From a checkpoint of a small transformer trained on Wikipedia.
Size: 14 layers, width 256, 8 heads of 32 (2 for keys and values), 10.9M parameters.
Architecture: RMSNorm before each block, no biases in attention or MLP, untied embeddings.
Training: a variant of SOAP for these matrices, 4899 steps.
Each number is 50 + 15 x the weight over its row's rms, rounded and kept within 0 to 99. Layers, rows and columns count from 0. The size before them is the row's rms in percent of the matrix's.

# layer 7 MLP gate, 704x256, rms 0.0959, rows 436-507, columns 32-63
100:51 53 56 50 55 41 52 29 70 28 58 44 60 42 49 67 24 42 31 50 52 32 32 40 72 53 43 33 60 60 53 60
089:54 55 30 46 47 57 49 21 23 61 28 19 63 48 49 27 33 55 37 50 58 63 23 54 73 41 41 74 28 62 51 51
095:56 32 49 60 44 47 66 60 52 21 34 77 32 61 43 61 55 47 31 45 55 38 39 64 97 40 55 52 39 62 86 86
102:71 42 76 45 62 38 42 42 56 32 51 55 56 49 22 35 87 57 37 17 53 31 57 45 39 45 46 73 47 39 23 70
095:59 66 33 51 39 37 84 32 45 50 60 59 56 50 56 50 51 30 43 26 51 41 72 52 62 42 53 63 60 63 24 34
097:59 51 40 59 35 45 62 50 74 65 26 46 57 75 36 51 60 39 49 47 63 68 49 50 48 73 49 69 16 71 63 86
102:52 50 29 41 52 64 56 49 08 58 53 28 33 23 57 57 59 39 68 57 53 29 48 46 70 31 40 69 31 34 25 36
099:54 45 29 55 34 66 73 36 35 63 58 62 34 85 64 51 68 53 50 37 29 44 69 55 61 41 58 29 53 62 75 34
110:30 27 27 25 34 33 36 56 62 36 55 46 36 53 62 48 68 45 45 60 46 62 65 49 49 88 84 62 39 56 53 48
105:33 45 36 40 60 40 61 39 28 34 46 56 43 56 62 42 26 34 65 46 53 57 58 59 48 65 71 67 35 76 68 60
108:55 49 62 55 46 22 42 39 53 29 43 49 45 41 63 51 49 65 46 63 50 45 50 53 52 62 44 57 49 42 54 61
098:51 54 30 31 36 53 50 42 48 62 25 54 52 49 54 46 30 76 46 60 42 79 53 61 39 36 58 59 59 55 58 67
100:68 34 46 58 72 54 62 43 75 32 25 42 69 62 70 50 33 47 39 84 59 42 71 24 28 68 59 40 66 22 13 42
107:28 43 60 66 42 49 51 36 82 19 57 53 36 19 38 39 60 54 52 30 39 62 49 60 50 79 57 46 25 36 57 32
100:89 43 51 41 59 72 43 76 46 64 73 42 49 74 72 43 43 59 47 70 44 38 68 50 38 50 30 35 47 46 59 39
103:48 47 47 62 58 55 66 39 59 40 38 31 52 41 75 49 67 66 36 46 26 70 51 27 24 53 51 72 64 83 50 58
102:50 58 68 37 52 43 15 51 69 47 46 52 70 47 49 17 47 62 36 53 69 45 54 49 61 62 48 77 46 64 73 39
096:35 62 28 57 87 80 16 36 44 47 36 69 40 55 68 30 52 56 50 31 46 40 53 49 71 46 69 44 54 63 48 59
100:59 61 31 63 50 19 64 35 42 33 46 76 74 58 64 43 53 39 39 49 19 72 31 65 58 54 46 52 66 50 65 38
103:44 62 49 49 61 70 49 73 36 71 58 35 38 27 77 48 53 46 28 59 57 48 42 56 58 41 29 55 45 35 53 57
109:58 28 42 61 45 44 43 12 51 76 56 67 53 34 36 49 58 63 39 31 50 45 77 55 26 31 50 28 41 67 25 59
099:37 42 33 74 69 37 38 58 69 39 53 50 42 60 43 30 54 39 52 58 59 49 52 35 62 51 23 52 24 69 47 58
101:85 37 41 24 51 22 40 85 61 48 57 56 32 32 58 27 29 53 64 61 72 75 48 50 32 37 33 49 48 79 34 34
099:33 55 57 39 63 65 29 40 61 60 58 63 36 68 32 67 44 68 48 53 45 55 50 48 43 42 61 58 07 58 43 68
100:43 66 37 77 47 47 66 58 57 42 64 67 55 39 80 52 43 52 11 51 58 28 29 55 35 38 66 31 44 73 66 49
102:55 59 70 24 44 47 52 41 25 41 42 62 54 43 53 54 65 57 31 43 48 57 42 48 49 55 46 56 61 65 49 50
103:55 25 32 43 37 53 61 30 63 47 30 56 48 62 77 54 39 37 53 39 38 52 45 81 65 57 23 48 46 62 75 40
103:34 39 67 76 71 60 42 49 53 47 58 65 35 24 54 93 77 49 68 35 36 44 33 70 70 78 53 24 44 69 64 46
101:34 73 50 28 45 78 44 32 53 55 61 48 43 63 78 47 60 36 49 76 62 11 77 51 61 73 45 44 34 80 13 53
098:42 56 74 32 56 56 30 45 55 59 35 61 46 38 50 34 28 47 65 61 62 82 50 54 41 36 66 73 52 64 80 65
098:56 39 78 52 43 53 33 57 40 69 30 72 14 43 53 39 31 89 25 26 62 67 44 67 25 49 40 49 47 42 43 77
110:51 61 56 66 45 48 45 61 70 56 33 36 38 54 64 43 61 43 41 50 49 48 70 21 49 59 59 28 67 35 46 57
100:45 67 48 59 52 61 80 44 65 43 48 43 52 49 65 78 62 17 78 47 53 57 52 60 41 59 78 16 25 77 45 36
104:42 54 67 68 49 57 29 63 55 66 52 58 47 65 44 36 63 60 42 37 42 63 45 60 66 17 43 48 53 56 85 35
100:54 69 48 73 53 40 35 47 43 49 57 22 46 52 50 34 76 41 94 36 46 21 46 39 46 65 32 50 72 70 51 25
098:35 27 57 15 39 54 45 48 45 58 71 40 31 52 46 70 54 56 42 58 31 50 38 40 49 30 49 66 30 48 50 55
099:43 52 68 36 62 56 58 53 39 53 42 63 23 55 71 46 48 33 81 65 69 40 45 55 76 38 31 68 77 36 59 87
102:61 70 44 35 85 22 50 61 17 50 37 62 63 68 51 70 32 43 56 51 88 40 19 63 52 73 46 59 33 63 41 51
105:27 31 76 54 41 42 68 50 43 62 48 32 30 67 41 55 43 60 33 39 44 20 62 65 55 58 69 47 42 43 57 42
106:37 54 57 99 57 30 61 70 80 50 48 44 40 34 55 96 29 52 30 67 57 52 54 25 24 67 62 31 26 50 42 38
104:55 33 59 56 68 37 50 59 73 27 59 68 44 36 24 60 38 75 54 36 53 52 31 13 49 54 19 38 57 70 24 45
099:35 35 34 50 58 45 25 99 63 37 41 63 68 55 86 35 44 41 50 38 58 54 58 47 60 40 57 49 39 46 70 58
107:20 41 61 57 65 49 45 48 56 76 57 47 51 19 41 58 48 52 64 34 45 40 29 35 40 37 57 73 28 52 49 51
101:52 65 75 68 49 40 47 49 47 44 20 62 53 44 38 22 62 42 42 45 49 24 71 89 70 66 60 40 39 55 60 35
104:49 37 26 46 29 63 26 49 38 72 51 42 54 41 67 37 70 58 71 60 41 53 35 44 59 41 75 47 38 53 64 76
096:43 29 63 57 51 73 67 39 82 56 26 86 34 60 34 43 55 45 63 46 32 52 64 10 58 34 20 25 21 48 63 47
099:13 39 53 61 50 63 59 38 71 46 46 52 26 66 56 12 72 53 50 54 79 36 39 21 48 38 30 78 45 51 40 51
091:49 50 44 06 44 23 36 57 45 35 48 52 45 38 53 38 46 76 46 45 58 67 39 20 38 33 35 40 46 67 31 81
099:67 36 44 50 67 19 31 25 68 42 42 48 29 41 35 64 52 82 78 64 25 50 46 67 40 60 03 41 31 31 35 61
099:33 54 56 20 59 69 34 51 60 77 41 56 26 47 44 65 57 31 49 50 33 57 78 45 71 26 44 17 18 39 39 69
101:42 42 52 43 76 50 68 62 57 45 54 49 63 50 33 34 37 74 43 71 66 50 37 41 86 77 46 70 38 54 37 78
097:71 49 60 34 71 34 46 42 41 43 38 37 62 73 59 65 61 54 42 28 54 56 57 51 55 47 58 38 33 55 63 60
107:69 58 54 33 36 31 62 43 61 65 84 52 24 60 36 58 76 54 29 74 43 39 33 73 37 44 69 14 45 16 51 25
096:51 73 59 69 65 65 33 53 42 71 52 53 70 74 82 33 54 66 47 39 44 56 82 33 40 63 39 65 67 62 63 66
106:41 43 73 62 71 40 49 60 46 19 34 70 53 74 52 35 60 61 63 08 37 33 55 40 58 45 62 34 57 69 13 10
102:32 24 58 49 32 44 39 31 16 37 65 28 53 41 68 37 34 76 33 68 61 43 39 40 31 50 52 47 30 55 41 33
099:54 65 41 29 41 33 57 68 59 45 46 50 56 49 35 52 64 76 47 83 46 29 54 69 58 87 47 40 54 41 45 38
105:44 51 66 87 80 56 28 49 41 78 63 32 55 53 56 48 20 38 69 55 47 34 44 64 55 22 47 42 56 82 32 70
094:30 64 49 48 27 87 31 44 58 38 59 69 52 51 68 55 66 44 52 79 54 65 62 62 42 92 59 68 36 39 67 70
101:59 30 66 60 78 20 48 47 37 33 74 86 49 59 44 33 56 61 57 44 39 47 80 71 61 33 39 50 32 58 85 54
094:55 48 45 40 48 46 61 69 47 28 62 47 64 76 61 53 68 50 66 54 62 32 50 46 30 40 43 64 20 38 28 81
099:33 27 68 28 58 20 23 50 54 53 44 49 66 84 70 52 46 57 70 57 54 42 66 72 34 58 51 62 56 29 47 77
101:47 23 39 44 35 50 28 32 73 71 36 54 32 54 55 53 41 09 55 77 50 35 73 32 48 59 58 50 58 32 49 44
101:54 57 32 55 56 37 57 60 48 48 57 35 42 58 57 38 47 44 53 66 39 33 48 36 31 47 29 06 44 46 63 59
103:65 37 41 51 82 61 56 69 43 45 58 23 36 62 27 15 76 48 51 47 63 52 35 44 40 46 65 61 40 58 49 63
108:64 42 34 81 36 46 39 82 51 13 51 59 39 33 44 57 33 54 37 58 64 74 60 69 70 20 50 60 63 41 59 43
100:57 75 11 64 63 41 57 35 44 63 63 50 42 43 52 54 70 24 36 25 47 44 34 82 33 67 69 51 36 67 50 55
102:75 35 71 12 51 15 46 45 40 38 76 72 55 51 03 29 72 50 33 67 34 48 62 43 47 58 39 55 25 59 79 58
098:40 58 67 29 39 62 18 29 66 63 70 21 64 58 70 25 63 31 43 48 69 41 62 60 24 47 57 45 46 49 28 63
097:33 50 56 46 42 59 70 27 61 36 36 53 90 46 81 56 59 23 40 58 81 47 59 35 65 48 85 65 44 57 50 66
107:62 44 53 73 63 45 78 03 70 18 27 52 59 45 41 55 22 38 36 63 20 48 79 44 45 42 49 49 55 63 48 16
100:44 55 64 33 64 19 52 70 49 75 20 46 73 53 63 58 21 68 35 54 78 33 67 46 25 46 45 49 39 68 46 78
# layer 7 MLP up, 704x256, rms 0.0953, rows 436-506, columns 32-63
098:60 55 56 46 50 54 56 26 48 67 40 55 51 49 70 40 65 58 51 55 52 33 47 38 60 53 41 50 72 44 60 36
092:39 45 72 70 49 56 49 53 58 48 61 70 56 41 77 47 52 55 65 46 15 35 80 50 58 58 74 47 68 48 46 36
092:45 33 50 62 67 35 59 54 35 45 26 45 49 69 51 79 36 44 65 48 45 15 43 59 34 57 43 44 70 54 69 81
097:56 41 55 69 49 19 51 57 58 71 37 54 48 75 71 61 40 53 58 57 64 44 69 41 47 70 50 31 34 43 50 73
097:63 59 40 71 52 49 57 51 37 32 74 74 34 52 50 34 61 38 51 45 19 49 91 58 33 51 45 58 55 31 24 51
093:38 74 74 43 52 46 45 50 42 51 89 52 66 62 41 56 31 41 55 62 38 65 62 41 73 48 41 53 78 27 45 33
101:78 65 61 35 36 71 39 50 24 52 69 51 63 73 54 53 49 82 34 44 38 64 48 42 82 59 59 43 71 75 49 55
103:25 45 54 46 56 65 36 52 67 34 45 26 41 88 45 54 70 40 27 44 75 51 63 55 54 52 41 60 55 50 39 56
103:53 46 50 51 59 21 20 43 85 53 45 44 57 71 49 58 62 48 45 15 59 66 44 41 48 19 79 55 51 36 33 40
098:61 20 21 42 23 56 68 30 40 41 15 80 30 26 57 60 74 82 41 56 34 50 52 55 35 33 34 43 48 44 52 30
101:29 35 49 38 33 87 40 71 71 90 73 34 37 57 75 55 67 35 30 39 52 30 64 77 35 47 54 79 55 51 53 47
095:64 41 41 40 54 39 43 23 27 36 42 48 47 14 29 76 35 42 37 43 38 61 34 38 42 33 58 70 71 37 63 65
095:37 37 31 54 59 37 68 42 68 33 57 92 61 56 52 47 48 72 22 71 42 33 47 28 47 37 51 30 52 42 48 69
105:57 49 13 37 64 40 61 58 41 68 59 41 33 49 53 40 75 50 46 21 64 66 41 48 41 51 67 62 54 36 22 38
101:47 54 09 33 15 25 22 56 43 77 32 37 47 63 50 45 56 63 57 38 71 47 48 58 39 57 41 79 44 71 60 88
107:64 57 71 35 58 28 49 55 40 78 26 37 20 61 44 64 54 42 68 50 71 52 11 62 56 45 35 53 45 28 70 50
101:62 47 22 47 43 52 49 75 29 28 47 60 66 35 45 30 42 57 61 50 53 56 22 33 34 41 46 36 39 45 12 66
097:34 66 57 62 47 50 43 58 53 78 30 76 64 61 46 30 43 42 44 47 57 47 63 60 61 41 30 41 45 39 55 77
102:52 58 33 74 45 23 54 38 30 54 78 51 71 28 49 73 27 79 50 69 58 39 34 27 42 63 47 54 42 77 52 44
104:27 49 57 54 52 35 58 36 50 69 29 32 69 62 34 26 58 24 53 58 51 49 41 60 46 54 55 21 69 50 67 41
113:66 52 45 53 54 54 61 39 68 36 68 94 35 46 18 46 35 45 31 51 27 50 77 60 43 54 52 63 51 59 59 66
095:25 69 33 48 45 26 48 53 41 19 67 78 64 43 46 65 46 33 55 43 72 33 43 26 28 61 49 58 54 64 51 53
101:68 20 41 48 37 81 58 73 44 43 74 52 50 61 47 65 28 39 82 64 44 61 28 50 50 31 40 48 44 63 83 45
105:46 35 74 43 44 68 37 22 49 43 81 67 33 55 43 42 61 59 45 19 35 73 47 54 32 56 71 48 34 40 44 16
103:78 20 68 47 44 37 51 71 53 62 35 61 34 60 51 74 72 52 47 33 39 64 39 54 22 40 67 55 57 42 59 25
100:55 61 22 63 41 52 72 34 38 62 22 49 38 26 48 78 62 26 59 67 54 67 34 55 65 42 49 38 52 39 49 47
097:73 55 64 44 69 58 63 86 36 29 58 38 21 15 55 38 33 54 50 33 41 53 54 53 55 36 27 50 58 47 30 67
104:41 53 65 60 21 84 40 40 26 36 79 80 35 62 50 72 51 58 30 51 30 57 46 40 50 46 33 38 60 49 73 59
103:46 47 56 23 25 56 56 64 36 36 54 62 60 31 51 37 31 64 24 48 70 57 81 51 88 30 74 63 54 53 75 55
103:41 58 59 49 31 70 49 51 23 52 16 29 51 42 41 64 44 38 61 75 46 63 73 17 19 45 71 41 56 68 50 56
097:73 49 59 54 36 57 86 51 49 51 51 54 41 32 67 38 44 39 70 52 69 52 58 69 53 56 50 42 39 72 57 57
104:46 54 59 46 09 51 57 66 41 37 51 52 39 71 43 45 32 75 30 58 52 46 47 54 71 35 64 50 30 64 60 25
106:50 83 50 88 59 56 63 52 57 46 47 64 39 65 19 32 45 63 65 64 59 34 81 30 62 71 11 86 36 38 39 51
099:75 42 74 39 99 51 58 56 45 71 55 63 29 58 35 59 67 57 34 69 43 67 35 48 58 61 82 55 49 21 50 59
100:54 54 66 46 42 42 27 49 80 68 55 34 49 80 34 32 35 53 55 37 25 43 51 38 34 46 54 67 44 63 30 57
097:44 60 80 39 47 61 28 46 70 72 61 49 40 45 69 61 50 85 42 52 76 45 48 21 59 40 23 43 46 52 47 49
099:41 48 45 14 22 33 48 47 54 61 66 76 53 54 55 63 77 64 45 28 25 43 47 60 47 59 51 48 38 39 78 57
103:63 53 59 25 48 61 56 46 68 58 35 27 97 54 38 38 19 67 61 56 49 48 48 53 31 58 75 51 30 77 43 63
105:53 33 56 61 56 31 43 50 35 48 52 45 26 75 39 64 48 43 19 47 52 59 58 33 36 38 48 57 44 43 34 31
102:79 32 43 49 66 55 48 50 58 30 69 71 24 45 16 67 42 53 66 64 61 31 32 65 43 41 43 63 50 54 75 59
103:19 84 28 68 74 45 55 54 36 64 52 42 57 63 31 47 50 53 47 70 50 58 51 23 25 45 44 56 78 70 67 66
097:48 29 45 44 26 48 35 40 52 49 76 65 50 49 34 54 56 59 59 43 39 64 79 39 68 62 44 76 52 11 35 74
099:62 46 32 48 33 39 79 68 26 43 42 68 40 50 45 55 62 54 62 55 35 38 53 56 59 23 51 48 58 53 74 37
103:45 44 54 48 66 38 24 49 73 72 60 53 41 47 54 48 53 65 70 61 59 68 42 65 39 18 44 46 73 65 61 71
104:69 21 59 45 66 52 73 37 57 61 56 53 52 57 43 41 47 55 48 43 40 30 46 42 27 36 78 43 52 93 43 35
095:59 51 69 59 18 44 33 45 62 25 47 07 53 77 87 47 41 61 41 41 51 39 49 67 34 47 77 53 54 21 53 51
100:36 52 44 43 42 60 61 76 21 39 46 62 51 42 52 79 50 47 33 49 63 46 62 20 82 54 24 68 57 56 36 55
091:33 36 68 44 52 48 78 72 52 47 62 30 54 54 46 55 37 80 63 59 34 31 76 36 61 37 55 41 61 69 35 43
093:40 70 51 40 50 65 43 14 39 61 47 33 61 36 39 48 67 58 69 61 61 55 50 48 37 62 70 55 47 50 44 25
097:31 35 64 29 27 34 78 57 65 56 52 48 62 55 37 33 76 50 36 47 38 59 48 36 49 69 76 32 76 36 42 65
099:55 99 52 33 53 67 53 42 53 38 77 62 57 41 33 32 66 49 60 22 41 51 66 33 44 34 53 54 64 43 65 20
096:24 51 80 39 77 29 64 61 74 80 44 49 84 34 70 66 68 40 28 35 50 28 55 40 28 53 67 41 40 36 36 56
105:44 44 63 48 31 21 65 44 69 51 74 47 39 75 33 62 90 29 26 57 34 33 26 48 78 52 51 31 61 43 34 44
100:37 41 42 60 54 68 43 67 33 32 46 66 28 73 68 38 51 45 66 38 53 48 54 44 67 26 29 51 47 69 54 54
101:78 50 27 42 17 64 61 47 44 49 62 34 24 69 66 14 58 48 59 69 49 55 35 44 24 44 59 29 52 05 68 49
101:41 36 44 47 33 48 17 78 62 70 40 39 52 75 49 27 42 48 69 74 38 62 50 46 45 70 63 68 57 61 76 55
101:67 49 63 65 68 54 37 42 56 42 50 56 58 40 37 48 52 60 54 62 57 59 00 40 28 57 43 60 22 44 49 22
107:35 52 35 32 66 55 24 62 47 70 62 37 31 33 66 43 55 45 53 55 41 45 82 30 41 44 64 84 61 56 58 60
101:30 61 44 58 48 64 71 42 56 46 56 69 90 53 47 54 29 47 52 51 35 60 40 50 41 50 52 29 44 22 31 43
103:27 44 32 44 57 49 44 55 44 35 56 40 59 47 44 59 57 49 35 56 51 60 52 61 39 38 74 34 31 63 74 41
093:45 57 43 62 48 59 74 72 33 24 49 68 83 65 62 49 53 48 70 79 62 60 53 33 65 59 48 44 49 66 46 33
103:56 53 43 75 55 49 37 40 37 50 56 58 36 67 37 99 43 70 39 30 63 52 58 60 72 47 58 53 46 67 47 57
098:57 54 29 66 72 76 33 36 64 55 65 28 43 55 47 39 20 70 56 28 21 65 57 52 53 57 68 58 36 54 40 46
101:77 57 61 65 51 35 50 41 77 75 70 65 61 66 54 33 59 72 65 21 33 56 80 76 46 42 52 48 58 64 50 67
102:36 85 33 39 35 13 57 36 64 42 55 31 64 64 51 42 30 64 54 50 22 54 55 39 69 41 34 57 41 51 76 52
110:48 56 39 62 53 41 47 33 41 48 77 52 30 69 68 26 64 63 55 47 56 74 67 54 53 63 29 65 69 45 60 49
100:42 30 44 51 18 52 58 57 15 60 48 59 91 31 65 32 65 37 65 47 64 17 25 46 55 48 58 51 77 65 38 19
100:53 56 47 49 54 55 75 59 64 50 58 70 44 40 46 50 67 60 36 23 62 61 36 58 32 67 55 55 36 75 51 42
100:49 31 34 45 56 80 56 42 46 45 44 27 57 48 63 68 04 65 38 51 43 77 43 49 74 58 52 67 43 32 42 63
098:39 27 61 61 75 40 36 84 59 72 62 51 23 76 42 28 50 37 33 61 23 36 51 48 05 29 22 80 33 29 54 28
108:67 40 52 35 71 61 32 18 68 43 18 55 30 55 66 65 60 53 54 37 56 40 29 49 39 28 87 46 28 63 42 52
# layer 7 MLP down (transposed), 704x256, rms 0.0922, rows 436-506, columns 32-63
102:59 22 44 59 34 62 15 42 45 41 56 49 43 41 40 46 47 59 68 39 53 40 37 42 67 37 56 42 50 40 28 32
091:47 51 68 73 56 54 37 47 54 48 27 63 55 44 62 67 26 56 53 39 61 27 43 58 57 53 60 57 52 52 77 32
095:27 88 31 49 63 47 70 19 56 14 56 46 58 49 53 41 55 82 75 50 49 36 34 51 47 42 43 65 58 46 48 50
098:36 26 43 29 17 64 44 59 50 37 79 04 32 40 59 78 34 50 51 45 57 59 55 53 69 87 35 54 53 24 70 44
089:51 51 63 28 54 58 60 15 59 55 55 66 31 59 46 64 71 27 19 56 44 66 79 57 46 68 29 58 34 43 26 60
095:49 64 40 40 42 69 28 50 40 45 66 52 51 50 67 20 26 46 45 45 42 54 41 41 42 42 35 45 51 45 63 50
105:35 41 56 40 56 73 57 39 44 49 22 41 29 51 59 45 43 47 56 46 64 38 45 60 48 52 40 43 36 24 52 75
104:92 33 53 51 72 67 35 43 51 48 69 53 60 22 36 59 47 31 31 36 39 58 45 51 79 51 58 28 54 61 38 70
107:44 52 46 54 58 67 45 23 35 37 53 51 42 50 31 61 48 30 42 58 70 45 71 48 54 58 51 77 20 33 24 43
103:36 38 23 57 61 52 39 55 43 79 20 52 16 59 35 43 57 64 47 59 56 56 58 16 44 46 44 48 49 54 41 49
105:79 59 41 33 29 50 36 71 53 76 43 38 36 55 55 55 78 37 61 36 51 61 74 53 62 62 36 37 91 69 38 71
097:46 65 52 42 36 41 49 55 22 49 49 38 49 36 47 52 35 21 52 40 53 76 51 42 72 37 38 31 68 26 67 20
091:58 45 57 54 58 63 54 73 66 16 34 56 57 50 60 63 33 34 54 67 33 48 63 17 67 45 47 29 45 52 44 36
103:58 36 35 38 49 43 50 17 34 53 75 44 56 44 53 22 69 67 46 62 37 44 15 78 58 58 37 66 49 34 57 47
103:68 73 39 61 66 34 45 21 59 34 54 56 49 40 49 50 46 34 53 62 40 40 39 41 56 16 74 58 60 58 59 74
108:39 35 37 50 76 49 86 65 41 59 20 49 56 36 51 63 59 58 67 64 63 51 51 16 12 63 49 37 47 47 54 64
101:80 58 37 41 56 39 71 32 42 31 62 54 53 26 54 39 51 52 35 59 58 51 54 57 40 41 41 56 58 53 76 59
099:57 57 53 58 54 61 56 68 36 86 57 50 64 65 67 52 72 53 60 44 50 24 55 70 72 57 55 69 49 49 56 60
102:50 64 61 46 52 56 27 44 71 34 57 27 64 38 54 29 33 95 61 61 47 60 57 23 75 43 28 60 59 57 31 53
110:44 53 42 46 54 36 52 44 78 67 54 28 36 59 35 38 52 44 74 46 33 16 54 61 65 46 34 38 71 55 25 67
105:46 62 53 45 31 71 63 41 44 57 60 42 16 53 30 45 57 43 51 69 53 78 55 72 41 88 24 55 46 13 52 58
094:42 13 56 30 38 62 41 11 42 63 65 43 44 61 68 71 46 32 44 53 34 52 68 44 26 76 24 45 45 45 44 73
095:61 62 46 54 69 63 59 77 76 73 32 58 28 58 63 60 20 58 39 46 48 57 68 40 57 91 59 41 62 42 66 50
099:54 35 75 57 39 56 66 63 37 42 68 48 71 28 65 20 53 58 33 63 41 53 69 71 70 51 70 32 54 63 57 48
102:45 38 68 32 74 49 52 34 45 72 34 58 28 54 36 62 34 39 51 24 62 61 49 67 49 61 48 63 55 22 51 36
098:46 56 96 53 44 66 44 44 61 45 57 50 33 54 78 50 42 54 81 18 63 61 54 48 35 29 58 46 56 45 53 25
100:54 20 57 60 23 53 42 68 45 60 50 65 35 47 46 27 87 32 68 51 92 39 69 39 74 60 46 45 65 46 24 76
106:35 35 46 71 37 41 52 39 66 47 53 51 38 40 78 69 60 59 35 47 34 61 44 44 70 34 50 85 34 36 31 32
096:32 53 27 53 30 51 74 49 47 50 65 54 48 16 58 30 59 58 39 36 64 64 58 33 73 46 43 45 39 51 58 52
103:89 67 46 47 44 38 56 73 40 55 59 68 68 72 41 32 33 45 14 47 51 59 68 34 65 63 64 57 52 57 65 35
097:86 59 58 40 15 35 36 61 61 30 52 45 47 57 47 47 29 63 68 25 49 40 09 62 47 64 08 43 50 67 44 62
109:48 46 53 57 56 46 34 71 77 38 52 52 53 30 40 50 68 45 76 56 28 77 49 78 45 30 47 68 61 73 53 69
106:56 43 31 47 75 63 46 42 74 53 68 60 57 38 70 49 39 59 50 36 59 62 40 41 66 62 63 51 33 84 68 66
104:32 49 65 44 46 60 37 61 31 53 47 44 76 73 61 57 49 53 34 29 52 63 42 62 79 64 38 75 68 67 52 42
101:30 50 89 30 47 40 50 48 48 44 77 58 50 49 56 62 18 57 62 41 36 68 75 25 62 42 58 59 93 19 57 67
098:52 69 62 65 35 56 51 53 78 48 12 24 55 59 52 50 34 53 54 42 47 37 61 77 54 64 37 29 64 42 72 50
100:52 44 54 76 28 47 49 85 52 39 48 31 53 34 63 26 57 51 40 43 49 43 49 37 41 45 66 51 28 51 52 78
101:40 24 45 61 36 60 62 40 59 50 46 62 59 59 40 74 38 46 22 65 60 55 60 45 68 41 54 40 32 48 48 47
101:44 32 55 47 57 62 43 50 26 42 50 41 59 29 39 50 71 24 54 37 37 43 44 22 39 17 64 50 48 52 56 43
108:58 39 65 88 38 67 39 45 30 21 29 68 57 54 48 57 63 53 88 32 45 36 43 46 34 60 63 03 79 60 66 59
103:16 51 75 37 57 45 53 54 41 53 49 46 34 41 51 67 27 57 46 50 35 46 34 49 50 48 54 62 81 56 47 78
097:54 45 57 47 46 58 81 32 51 46 40 35 40 46 66 59 50 69 47 49 32 36 49 48 31 29 66 34 45 54 27 67
105:60 49 57 42 36 43 47 42 59 50 39 23 53 45 66 62 70 69 37 85 57 47 56 47 39 33 49 31 54 51 56 28
104:37 47 50 40 71 64 57 47 35 68 82 38 46 53 49 57 59 70 65 42 59 34 29 50 39 48 55 51 63 51 34 73
101:36 44 59 44 46 69 54 37 62 29 56 68 35 62 63 49 20 42 50 53 52 63 67 59 49 63 39 43 63 58 66 62
099:63 39 66 50 42 58 62 51 50 73 47 26 46 50 43 70 57 59 28 60 42 57 37 63 62 40 67 26 72 69 53 56
097:67 76 40 63 42 46 71 60 27 49 78 81 50 41 57 38 41 37 56 51 56 44 59 24 49 32 34 67 30 54 28 55
093:34 27 44 42 62 50 59 47 93 29 47 61 23 47 22 48 47 58 65 30 42 33 38 60 37 62 50 38 56 21 48 45
097:67 65 74 76 38 09 37 63 54 27 39 38 39 67 74 89 30 48 36 33 59 42 53 53 52 50 43 72 47 86 50 33
102:56 66 67 38 62 32 18 50 50 45 57 39 27 34 48 62 64 53 68 68 70 34 33 71 38 50 34 72 46 50 54 41
099:79 42 61 70 52 82 49 60 66 60 51 57 69 47 52 53 51 73 58 68 61 55 45 60 66 62 44 31 28 71 44 43
099:57 38 49 61 41 52 50 48 28 51 52 43 20 38 54 27 50 68 56 58 61 47 47 76 51 65 36 42 58 40 49 48
097:72 48 47 30 36 54 35 52 79 69 65 52 55 24 55 37 65 11 24 55 46 56 31 68 54 80 57 50 54 17 82 47
101:49 30 65 49 39 73 56 27 28 44 44 51 48 31 29 70 46 69 53 62 26 54 68 64 70 53 44 68 51 84 49 47
101:43 67 26 44 69 35 72 62 48 74 82 62 64 59 67 52 66 49 75 62 19 73 30 41 33 37 34 60 58 58 30 81
104:60 16 26 34 35 52 59 37 53 31 45 40 18 40 49 53 63 43 76 79 44 56 46 41 72 78 43 74 38 55 49 26
106:41 66 48 67 68 53 57 28 42 65 72 42 44 50 51 64 49 37 25 33 27 64 15 50 29 63 60 18 46 54 52 45
107:59 20 46 28 30 18 63 50 61 73 38 79 57 45 60 41 44 55 61 69 37 55 57 59 63 51 73 59 65 68 53 39
098:40 54 29 51 76 42 40 40 86 48 57 23 42 48 53 39 37 43 42 19 84 70 21 61 28 54 67 62 37 61 59 32
108:46 37 72 39 45 56 50 60 89 49 61 55 47 69 56 65 43 50 28 41 38 40 60 43 46 53 41 43 34 40 54 47
095:51 56 69 48 56 76 70 69 39 26 42 48 71 83 65 62 42 34 62 57 41 64 78 32 48 37 49 52 42 55 30 42
094:45 41 32 38 40 28 41 32 31 57 69 43 50 58 29 52 72 45 49 73 66 56 38 67 47 48 55 43 61 50 43 51
094:42 44 61 42 39 37 39 21 66 38 43 43 60 51 71 49 46 53 57 43 81 67 43 51 65 52 61 78 57 69 43 47
102:75 58 48 56 34 61 53 38 47 50 41 55 37 41 63 41 47 51 45 51 48 54 35 50 18 45 56 32 48 37 46 56
097:36 69 76 48 66 18 57 45 52 15 63 59 44 51 73 30 48 35 37 57 50 76 37 54 55 46 20 49 68 29 58 60
103:52 71 45 74 49 50 28 85 36 49 18 46 75 69 90 53 28 14 68 64 52 62 41 46 60 59 56 45 51 51 62 48
102:63 57 77 44 56 30 70 52 46 69 39 41 43 54 41 73 44 41 51 34 22 29 45 64 55 68 70 57 41 25 31 62
092:63 37 60 66 49 85 83 30 44 61 47 61 63 57 22 76 23 52 59 55 43 54 83 57 58 30 41 58 42 54 41 40
097:57 55 20 85 37 30 24 76 39 46 41 43 43 37 53 43 59 40 53 38 74 52 50 36 15 53 62 38 47 47 41 33
097:57 62 50 22 30 50 69 71 38 58 38 68 62 74 59 42 18 74 56 55 45 55 31 44 48 47 61 57 72 34 72 29
102:59 60 57 58 70 45 58 50 51 66 18 19 83 57 41 51 33 61 58 59 37 53 53 41 43 55 20 52 87 61 66 23